python train.py --n_layer=8 --d_model=192 --n_head=6 --n_kv_head=6 --head_dim=32 --d_mlp=768 --vocab_size=1024 --activation="tanh_gelu" --norm="layernorm" --norm_place="pre" --norm_eps=1e-06 --positions="learned" --qk_norm=false --attn_scale=0.177 --bias="all" --tie_embeddings=true --parallel_block=false --init="normal" --init_std_qkv=0.0248 --init_std_o=0.00621 --init_std_up=0.0248 --init_std_down=0.00621 --optimizer="soap_variant" --lr=0.00596 --lr_mult_o=1.16 --beta1=0.95 --beta2=0.95 --lr_head=0.00546 --grad_clip=2.0 --warmup_steps=200 --schedule="wsd" --decay_fraction=0.391 --decay_shape="linear" --final_lr_fraction=0.05 --batch_tokens=32768 --seq_len=512 --doc_mask=true --train_tokens=234100000 --steps=7145 --dataset="wikipedia_en"
Each number is 200 + 20 x the weight over its row's rms, rounded and kept within 0 to 999. Layers, rows and columns count from 0. The size before them is the row's rms in percent of the matrix's.

# o: layer 4 attention output (transposed), 192x192, rms 0.315, rows 22-30, columns 0-191
# v: layer 4 attention value, 192x192, rms 0.308, rows 23-30, columns 0-191
o22,083,196,212,204,164,242,190,190,210,222,178,202,214,209,207,236,194,207,215,208,214,236,217,213,192,195,215,220,182,227,212,188,208,183,184,235,178,189,195,201,231,192,217,218,204,212,181,216,189,212,214,191,175,195,198,159,232,197,190,218,179,226,194,157,227,191,218,162,198,201,185,226,220,188,198,186,184,178,177,173,198,206,220,212,186,219,220,191,169,167,147,200,225,206,197,201,204,217,208,171,219,203,201,187,210,185,186,229,253,190,162,194,207,196,216,221,202,188,195,221,219,194,192,198,227,242,204,182,231,233,197,187,201,188,175,192,220,203,241,171,221,168,235,211,198,196,189,235,213,198,164,176,152,247,177,174,220,207,209,200,201,234,207,216,213,194,212,190,193,164,195,209,203,214,200,167,154,215,215,217,196,191,180,213,233,185,214,198,194,202,190,215,185
v23,097,201,202,185,216,239,187,202,181,203,197,236,194,227,251,202,213,217,180,184,216,212,191,180,221,231,187,186,205,215,160,172,191,184,236,218,188,170,224,197,217,210,196,212,187,182,194,225,202,223,198,217,182,191,229,186,202,200,183,212,191,228,232,221,218,190,203,195,194,202,222,202,194,213,186,203,219,186,202,216,185,249,158,198,179,211,215,229,226,183,196,200,182,247,228,210,190,244,181,181,197,216,165,190,211,211,197,195,212,182,216,189,182,176,226,208,195,214,189,231,212,213,187,207,207,173,213,215,185,210,192,220,228,174,175,241,185,200,208,204,193,180,229,213,168,191,193,214,184,206,238,204,210,206,219,204,229,169,223,174,174,207,204,162,197,206,205,200,198,193,167,215,203,223,233,170,179,173,163,200,188,182,226,201,219,174,210,188,198,187,216,269,231
o23,087,235,227,186,172,161,185,208,204,190,165,187,150,206,187,213,179,246,210,223,170,195,205,189,172,172,171,195,202,203,196,190,229,202,179,214,248,192,170,173,215,222,160,202,212,187,164,194,203,204,160,215,173,198,174,204,211,196,232,221,188,208,235,187,174,176,195,211,219,201,197,239,231,229,201,194,175,222,199,177,183,182,201,211,190,210,200,236,184,241,211,203,205,190,207,200,185,206,217,222,247,195,202,187,207,220,204,211,200,183,197,224,222,228,210,179,172,189,210,205,174,223,223,191,205,218,182,192,214,152,184,201,209,199,182,196,180,190,194,176,196,177,190,201,193,160,183,179,212,229,186,195,176,218,199,229,192,200,193,179,224,197,189,193,185,207,218,226,199,231,199,189,208,234,180,218,199,184,220,170,221,188,161,202,166,183,203,216,219,186,170,188,222
v24,093,218,211,179,187,178,195,203,211,217,188,201,202,173,187,193,167,214,208,177,218,223,221,194,203,193,176,194,185,196,171,197,240,206,188,180,164,245,211,245,223,196,212,189,171,222,185,211,199,175,173,198,196,203,175,192,167,201,188,196,242,194,169,242,187,149,217,205,159,200,172,171,215,215,222,192,205,206,203,177,190,225,208,215,201,186,181,214,243,225,216,234,223,185,209,178,177,210,200,160,204,181,191,215,201,205,197,195,236,195,183,203,219,165,242,198,205,170,178,185,214,220,222,198,214,165,198,225,185,184,212,215,213,197,197,198,216,214,204,197,204,203,206,181,166,205,206,194,214,190,189,188,217,192,177,206,169,200,227,218,181,238,195,210,178,155,200,217,256,203,187,212,200,232,170,199,186,161,173,203,201,192,197,227,183,210,183,207,196,173,224,233,204
o24,081,215,188,218,199,249,231,232,196,225,180,199,195,221,179,195,208,210,216,229,213,216,170,227,199,207,209,219,231,218,210,178,212,209,192,210,197,180,190,190,153,221,220,197,193,212,226,190,207,239,217,220,183,209,217,218,211,214,191,184,166,237,217,177,202,217,189,208,200,159,232,196,179,170,176,210,205,205,199,202,221,222,153,185,196,188,193,167,175,212,203,186,171,185,209,181,145,202,183,209,218,203,231,170,211,202,195,226,165,247,189,201,190,219,216,224,220,190,183,206,170,230,169,204,191,216,201,163,211,182,182,170,207,197,205,210,174,230,209,214,203,188,187,197,220,203,208,227,202,216,208,217,193,164,223,205,223,198,159,178,188,214,219,160,185,199,218,211,195,192,216,189,189,192,189,204,220,216,219,218,202,177,190,194,160,140,197,187,216,221,176,199,201
v25,093,190,219,183,188,221,194,199,214,201,204,195,215,183,169,161,156,195,203,172,232,237,243,207,205,202,187,190,186,230,213,217,233,203,141,190,221,211,186,191,199,205,207,215,198,205,212,220,205,242,209,181,201,206,173,167,211,216,192,194,218,211,231,200,209,199,189,238,192,191,171,190,181,157,199,180,180,188,201,234,182,149,214,216,181,197,186,201,195,229,204,177,192,181,216,212,182,229,192,203,180,246,210,209,211,173,193,213,216,209,210,206,237,200,197,203,183,176,165,208,206,186,176,177,222,210,208,175,210,187,162,201,190,205,226,224,188,176,180,190,246,230,204,224,190,194,212,202,184,166,201,193,209,220,183,178,176,199,210,208,182,224,211,181,201,202,197,164,158,189,159,185,194,180,173,236,185,206,204,200,184,213,226,169,183,213,214,210,232,178,172,208,209
o25,092,207,200,225,173,181,163,199,192,190,218,206,206,244,215,194,193,189,209,204,194,197,151,196,215,198,218,217,232,215,196,200,201,190,220,164,168,190,189,187,202,201,193,181,183,206,164,202,219,176,203,181,225,205,202,219,158,161,195,190,181,184,200,213,174,206,158,163,202,237,194,192,188,207,201,210,187,220,192,243,194,206,182,213,213,212,193,198,190,195,207,207,233,181,223,173,156,232,198,215,192,160,196,204,181,191,171,186,155,201,214,200,178,201,208,194,204,236,223,173,217,190,212,192,224,194,178,236,189,208,228,178,174,208,173,209,227,262,184,214,192,177,219,190,206,197,220,235,206,196,209,242,180,177,214,201,225,202,214,215,208,182,204,220,169,186,199,219,230,198,206,216,184,210,164,168,200,220,216,203,192,180,173,193,206,204,156,189,232,213,225,179,184
v26,096,142,180,197,252,192,198,203,218,223,212,214,191,206,162,200,188,198,228,180,175,203,218,190,216,221,179,194,165,225,163,185,199,243,177,231,188,200,201,213,226,233,192,217,221,222,185,197,189,219,202,175,179,203,189,212,193,217,185,176,186,203,183,212,198,191,240,182,195,210,209,228,183,180,223,202,176,204,213,210,214,210,177,225,197,205,199,212,194,212,212,169,152,181,199,144,183,183,199,191,181,216,209,167,178,194,202,180,211,241,191,219,176,172,224,225,168,187,199,191,199,185,209,180,179,188,186,173,206,191,185,170,217,193,194,207,164,218,221,192,218,195,183,200,242,173,209,222,237,208,200,187,210,176,173,159,193,181,176,175,220,193,193,184,193,210,219,217,171,161,207,190,219,243,201,199,177,241,207,176,184,202,193,218,180,197,195,214,197,203,195,198,182
o26,096,237,204,189,178,236,192,214,182,213,195,168,215,177,212,177,222,187,199,210,238,195,200,199,201,174,184,203,212,202,202,197,192,183,204,150,186,221,202,192,188,195,168,224,227,174,218,181,201,162,180,213,210,182,198,175,163,211,153,230,227,234,204,225,234,196,198,185,206,194,232,186,229,216,195,175,209,179,211,188,205,222,214,158,188,188,199,165,184,187,191,202,199,206,226,210,192,228,194,207,190,180,191,227,216,223,178,170,198,189,194,199,206,195,199,186,204,190,162,175,209,226,185,230,180,205,228,194,175,166,172,198,202,198,175,183,209,207,181,207,222,194,223,172,164,184,190,203,223,213,194,205,223,206,206,242,213,216,215,211,196,190,183,255,161,177,206,198,228,196,211,223,151,193,165,221,173,187,216,249,214,191,193,188,180,198,170,202,212,199,175,195,201
v27,084,187,174,204,165,224,211,188,199,173,219,186,198,229,210,223,208,229,229,201,254,174,198,220,174,208,223,200,143,219,213,201,223,188,215,210,177,219,182,247,227,189,201,172,226,179,216,201,176,198,201,210,198,174,192,210,209,207,194,204,188,190,193,225,207,256,187,176,220,214,209,211,221,203,178,185,171,205,170,184,192,219,204,222,207,173,180,192,199,198,195,205,222,194,213,219,169,212,199,173,189,183,161,203,208,212,217,204,205,219,195,206,225,202,197,206,182,219,256,219,176,196,185,208,204,214,166,193,202,191,170,192,198,232,165,170,191,190,174,214,202,189,191,167,186,187,206,157,194,211,237,238,207,193,214,178,184,197,192,200,195,190,180,191,198,189,191,193,150,234,185,234,227,181,193,199,204,198,206,195,180,235,197,189,187,192,254,214,201,233,225,185,185
o27,085,193,191,200,187,152,175,178,195,210,225,190,185,190,224,155,213,188,173,184,171,220,170,189,193,207,202,197,225,215,212,228,187,205,205,157,203,241,179,218,201,260,179,186,225,176,206,227,202,204,209,174,183,202,227,182,201,188,197,214,178,228,203,161,214,162,197,216,148,226,210,201,204,175,212,210,222,203,208,198,184,187,179,219,183,206,209,204,203,196,217,189,205,211,194,235,214,221,201,222,204,219,237,173,197,232,214,199,214,187,203,180,198,203,191,178,173,199,192,195,212,212,175,221,207,186,243,169,197,206,205,190,178,181,226,176,200,216,204,207,215,227,237,183,212,232,195,231,190,200,183,180,201,164,209,175,195,212,231,210,211,249,203,186,167,205,228,209,211,178,223,184,181,218,228,233,173,196,186,193,198,182,185,210,220,216,249,220,216,219,213,209,193
v28,089,213,170,177,187,199,205,215,181,178,192,189,215,194,188,167,202,208,217,187,187,200,209,202,189,238,183,189,183,203,184,184,199,219,214,160,227,196,201,186,179,177,203,190,226,205,212,220,217,226,214,197,226,191,208,225,215,226,201,196,223,186,239,181,228,222,172,195,202,190,209,205,216,201,226,180,201,174,193,219,204,188,241,190,224,164,183,212,205,241,219,212,188,210,212,171,197,162,204,210,211,218,223,206,204,194,192,183,203,227,218,248,203,194,194,186,199,217,183,228,200,183,215,195,175,169,215,216,194,178,222,173,229,231,191,233,191,207,233,201,184,175,182,219,166,133,193,252,239,215,213,165,204,196,228,223,215,208,210,215,184,181,217,197,203,180,190,220,163,162,187,174,200,201,196,231,210,222,200,228,211,215,208,210,221,212,236,177,173,160,207,206,183
o28,088,214,234,194,220,217,192,178,216,218,202,216,187,191,199,195,219,193,180,235,200,192,231,204,251,195,203,217,188,209,188,211,190,183,174,175,209,218,246,219,220,225,185,204,198,232,223,214,169,227,202,168,160,228,159,221,195,209,235,202,187,185,189,233,233,211,164,165,176,214,221,230,196,223,196,194,207,209,173,222,186,213,175,193,229,229,214,200,200,203,182,220,188,225,213,227,189,207,207,177,227,175,207,191,199,197,180,222,172,188,195,225,182,210,181,214,235,208,218,194,238,182,184,206,202,199,161,232,183,185,175,177,172,191,206,171,231,195,175,195,247,203,203,213,186,213,179,156,212,191,213,218,200,199,201,215,193,171,183,206,218,190,181,237,224,224,195,182,229,201,208,200,217,183,177,173,186,182,193,210,195,172,174,212,175,182,190,198,206,195,203,235,179
v29,095,200,211,193,210,178,197,168,198,202,215,204,165,182,210,203,233,230,186,185,197,196,220,219,198,189,199,210,177,180,219,209,203,235,201,183,210,231,180,208,195,173,215,230,211,172,248,189,162,211,175,182,184,222,170,183,205,165,202,221,202,210,207,195,190,176,164,234,182,198,227,157,213,218,199,190,187,217,195,201,190,223,205,189,196,186,210,246,225,172,212,195,176,189,197,195,233,213,148,185,139,222,204,233,162,225,223,219,212,212,223,188,168,190,206,208,220,201,194,185,201,177,189,188,215,216,190,201,196,236,203,203,162,215,195,201,193,231,198,173,198,207,231,209,190,220,223,170,200,213,225,211,207,219,203,208,197,185,165,209,221,216,221,215,184,205,192,193,203,208,182,222,221,198,191,194,169,206,208,192,221,228,216,177,245,167,174,172,244,200,179,187,201
o29,094,189,211,216,223,211,192,177,201,222,189,222,199,191,177,201,216,216,218,200,212,179,165,203,184,200,209,229,187,218,175,187,178,227,217,192,217,190,169,186,202,200,202,224,168,172,153,216,181,228,214,178,215,181,234,225,222,214,170,143,206,196,169,184,185,201,225,195,192,229,163,230,207,188,251,191,208,196,204,229,223,200,233,218,225,150,219,191,197,221,203,183,217,214,200,207,195,205,239,183,242,199,206,192,212,174,218,171,210,168,182,210,226,197,146,187,185,204,216,209,201,193,200,195,178,217,229,224,228,234,202,196,207,201,216,189,187,191,211,214,179,167,184,216,187,177,187,190,173,195,206,188,187,178,208,192,211,159,217,192,172,184,209,215,201,220,186,213,191,181,218,185,202,219,192,219,213,217,236,210,205,209,207,179,156,197,181,222,199,168,162,207,199
v30,093,210,218,197,175,212,201,219,220,199,216,220,203,226,213,185,190,206,206,204,209,202,187,220,200,188,196,165,207,227,216,178,210,170,181,202,198,209,164,196,199,228,186,211,241,210,200,198,249,203,201,213,191,196,182,184,194,181,236,221,207,167,185,209,184,189,237,216,181,186,216,200,221,175,173,232,215,206,219,140,175,224,184,225,211,228,207,191,196,183,211,221,218,181,243,173,200,173,149,230,201,187,169,182,188,195,213,216,203,205,189,157,186,198,177,179,228,209,190,227,201,194,161,191,215,218,177,219,201,207,166,198,184,224,179,198,187,213,197,214,201,178,196,213,177,243,162,181,238,194,208,179,207,201,234,220,204,197,180,172,193,189,159,206,183,223,213,194,177,220,224,212,198,200,198,207,185,195,205,232,227,183,211,202,178,199,194,191,155,250,221,186,191
o30,092,188,178,208,215,192,203,234,223,206,206,180,184,219,203,225,176,211,175,184,200,202,193,192,184,214,177,174,190,183,206,228,225,228,226,189,190,190,238,185,209,176,153,212,182,176,178,212,173,189,206,203,187,203,207,224,210,197,148,183,206,216,208,163,226,184,197,171,174,210,215,207,174,215,177,217,233,205,208,225,208,193,215,228,217,221,189,177,210,246,214,189,222,220,204,218,193,205,227,178,193,211,225,228,252,227,194,199,172,185,231,194,207,186,186,202,210,204,202,179,206,189,211,195,191,208,224,180,176,215,226,188,221,181,166,223,192,231,199,229,225,241,231,195,190,186,204,232,188,227,205,193,222,202,206,183,179,167,205,233,204,211,234,185,200,175,185,210,201,155,171,159,195,191,169,215,211,169,220,155,174,220,210,206,211,203,181,189,187,196,183,220,213